config.yaml
n_layer: 9
n_kv_head: 5
norm: "rmsnorm"
norm_place: "pre"
rope_base: 1020.0
attn_scale: 0.211
parallel_block: false
optimizer: "muon"
beta1: 0.93
grad_clip: 1.0
warmup_steps: 0
train_tokens: 471400000
Each number is 200 + 40 x the weight over its row's rms, rounded and kept within 0 to 999. Layers, rows and columns count from 0. The size before them is the row's rms in percent of the matrix's.

# layer 3 MLP down (transposed), 1280x320, rms 0.117, rows 173-181, columns 240-319
101,202,277,172,228,155,154,260,137,240,204,208,234,174,173,216,233,197,200,116,128,276,223,182,256,214,205,186,187,174,189,171,166,222,97,319,251,105,168,169,168,218,202,210,164,172,244,206,187,163,198,199,219,262,158,231,191,234,249,169,154,189,230,177,216,224,176,177,251,167,139,236,129,236,251,171,152,218,208,228,207
103,209,222,156,266,238,267,160,232,171,223,239,190,177,194,225,236,184,188,243,122,241,181,215,222,184,150,263,210,234,275,169,226,230,182,130,144,154,299,171,187,190,261,232,213,251,184,134,200,230,147,145,166,203,294,142,192,244,223,160,205,164,167,167,127,172,191,163,273,223,171,200,156,196,134,200,209,179,190,228,168
103,110,229,255,185,207,179,191,101,197,256,240,129,238,228,210,229,174,163,217,226,219,179,214,157,190,219,195,185,208,196,174,203,156,161,219,212,184,274,151,219,136,136,182,185,248,244,160,166,224,258,182,200,222,243,182,141,197,245,188,207,120,204,150,203,248,156,225,291,269,175,215,212,154,138,222,197,212,203,207,252
113,208,214,229,164,224,156,208,227,195,183,227,232,224,152,198,263,250,244,157,158,137,186,226,169,138,268,187,178,206,127,133,213,196,191,156,176,192,154,188,139,220,228,194,185,156,207,171,216,179,173,216,194,285,227,220,259,192,209,234,189,186,182,224,213,158,247,218,308,206,263,214,238,241,199,236,249,190,116,253,178
101,181,262,230,156,288,263,232,237,155,219,212,191,236,192,137,179,190,248,199,176,92,209,203,199,176,111,177,191,184,127,134,242,206,178,107,162,229,220,137,212,252,225,215,175,194,200,210,229,204,134,234,192,192,248,228,179,232,258,231,197,200,175,198,204,213,187,216,238,118,161,138,188,211,161,196,203,219,268,199,190
107,203,202,162,179,213,118,153,226,234,173,194,133,196,225,203,147,224,171,230,235,198,168,144,200,204,164,219,215,202,254,249,239,144,174,244,219,241,155,248,287,193,213,126,180,76,192,175,190,135,230,201,175,190,155,174,217,187,179,228,103,201,199,151,140,156,234,202,163,236,142,236,224,179,206,160,250,155,128,133,151
103,191,252,190,190,204,135,218,230,156,181,227,135,257,199,180,146,170,158,254,232,216,201,155,247,211,158,205,188,153,105,183,233,210,210,201,152,254,198,169,165,235,208,183,168,178,176,223,186,131,182,200,170,123,151,219,179,152,211,139,245,194,177,276,128,234,168,212,193,317,252,245,211,229,230,207,227,186,177,218,131
092,206,215,110,190,172,178,185,225,133,259,166,177,221,193,256,193,212,123,211,150,260,133,180,263,202,201,164,229,161,281,210,163,146,241,239,237,199,224,189,227,164,239,157,189,251,216,228,190,194,201,192,213,180,237,234,152,199,219,216,284,190,124,242,230,175,206,200,194,166,195,193,107,173,200,215,164,208,202,200,148
085,166,187,196,186,155,200,164,190,209,226,289,203,212,233,102,238,264,199,228,206,188,236,226,141,209,240,163,202,194,105,256,124,203,189,215,199,173,157,175,203,291,248,203,179,289,162,186,183,164,224,145,211,186,176,170,314,231,228,195,157,223,241,192,219,234,182,160,238,239,211,215,231,165,226,241,226,218,199,213,235
# layer 3 MLP up, 1280x320, rms 0.231, rows 174-181, columns 240-319
099,201,257,138,214,226,180,168,199,188,206,217,149,215,231,237,232,145,241,164,201,127,198,177,172,246,184,219,192,255,150,272,124,183,276,189,282,212,204,206,188,124,229,204,210,248,214,227,73,192,226,176,166,148,183,148,131,164,164,145,257,204,192,139,131,237,183,203,185,183,217,186,170,228,213,141,244,222,175,144,247
099,214,260,181,158,241,257,255,179,213,166,256,212,212,184,177,177,126,178,261,282,149,210,211,271,227,316,209,219,209,206,239,233,170,170,234,171,200,172,193,132,145,236,217,205,218,218,164,208,126,218,178,143,220,270,127,179,184,227,220,190,189,150,109,200,267,175,270,257,206,187,225,150,175,195,272,118,242,230,190,211
108,189,325,82,202,202,279,274,214,169,145,156,222,178,187,225,208,204,221,194,240,217,195,117,120,202,225,230,166,191,189,183,258,178,168,186,220,260,249,196,225,192,221,190,230,159,197,185,248,208,178,132,196,208,230,259,256,172,241,207,183,188,170,155,160,210,245,196,181,182,209,184,183,225,205,191,182,206,197,194,195
107,203,180,202,207,219,173,229,215,168,268,167,166,154,227,233,304,252,215,215,156,133,228,227,211,242,169,142,252,216,195,212,266,208,235,212,200,172,189,194,192,241,190,183,170,258,188,188,281,187,209,189,174,164,244,225,185,226,239,191,190,246,166,228,228,280,201,202,198,198,134,268,187,226,188,270,162,179,261,164,258
102,179,221,202,141,278,184,210,198,293,169,203,144,212,188,181,177,186,131,210,274,214,126,191,208,200,235,137,325,197,224,236,201,141,217,183,230,157,198,225,231,263,184,182,199,198,170,134,142,223,247,146,229,205,166,251,208,215,170,195,197,229,265,186,225,221,179,193,188,159,125,174,151,190,176,189,191,141,167,218,206
104,239,210,240,167,245,179,202,193,217,132,200,145,251,174,202,176,208,210,167,237,184,160,177,176,196,238,198,232,201,218,156,198,168,170,177,199,145,170,214,199,165,204,166,214,197,209,246,229,218,276,228,180,145,190,155,197,170,178,239,161,190,186,230,146,218,203,177,205,100,189,211,206,201,220,231,228,246,184,264,205
093,251,198,170,205,177,163,200,213,189,195,195,195,188,242,139,185,228,162,212,246,141,237,231,199,178,216,218,232,233,306,200,212,178,257,197,209,204,203,161,186,130,215,143,262,189,178,163,194,166,217,221,253,222,258,186,184,140,219,170,244,236,228,121,207,231,169,193,174,163,218,205,199,163,197,191,278,179,196,214,235
090,184,194,231,252,212,198,83,137,214,207,171,200,147,286,166,247,184,212,180,200,259,202,285,241,163,132,173,212,177,244,97,198,254,212,155,159,220,189,201,255,257,236,160,219,191,261,175,274,217,128,185,162,120,240,211,272,191,172,171,272,136,318,202,225,238,267,219,156,221,229,216,210,252,197,194,235,236,252,199,177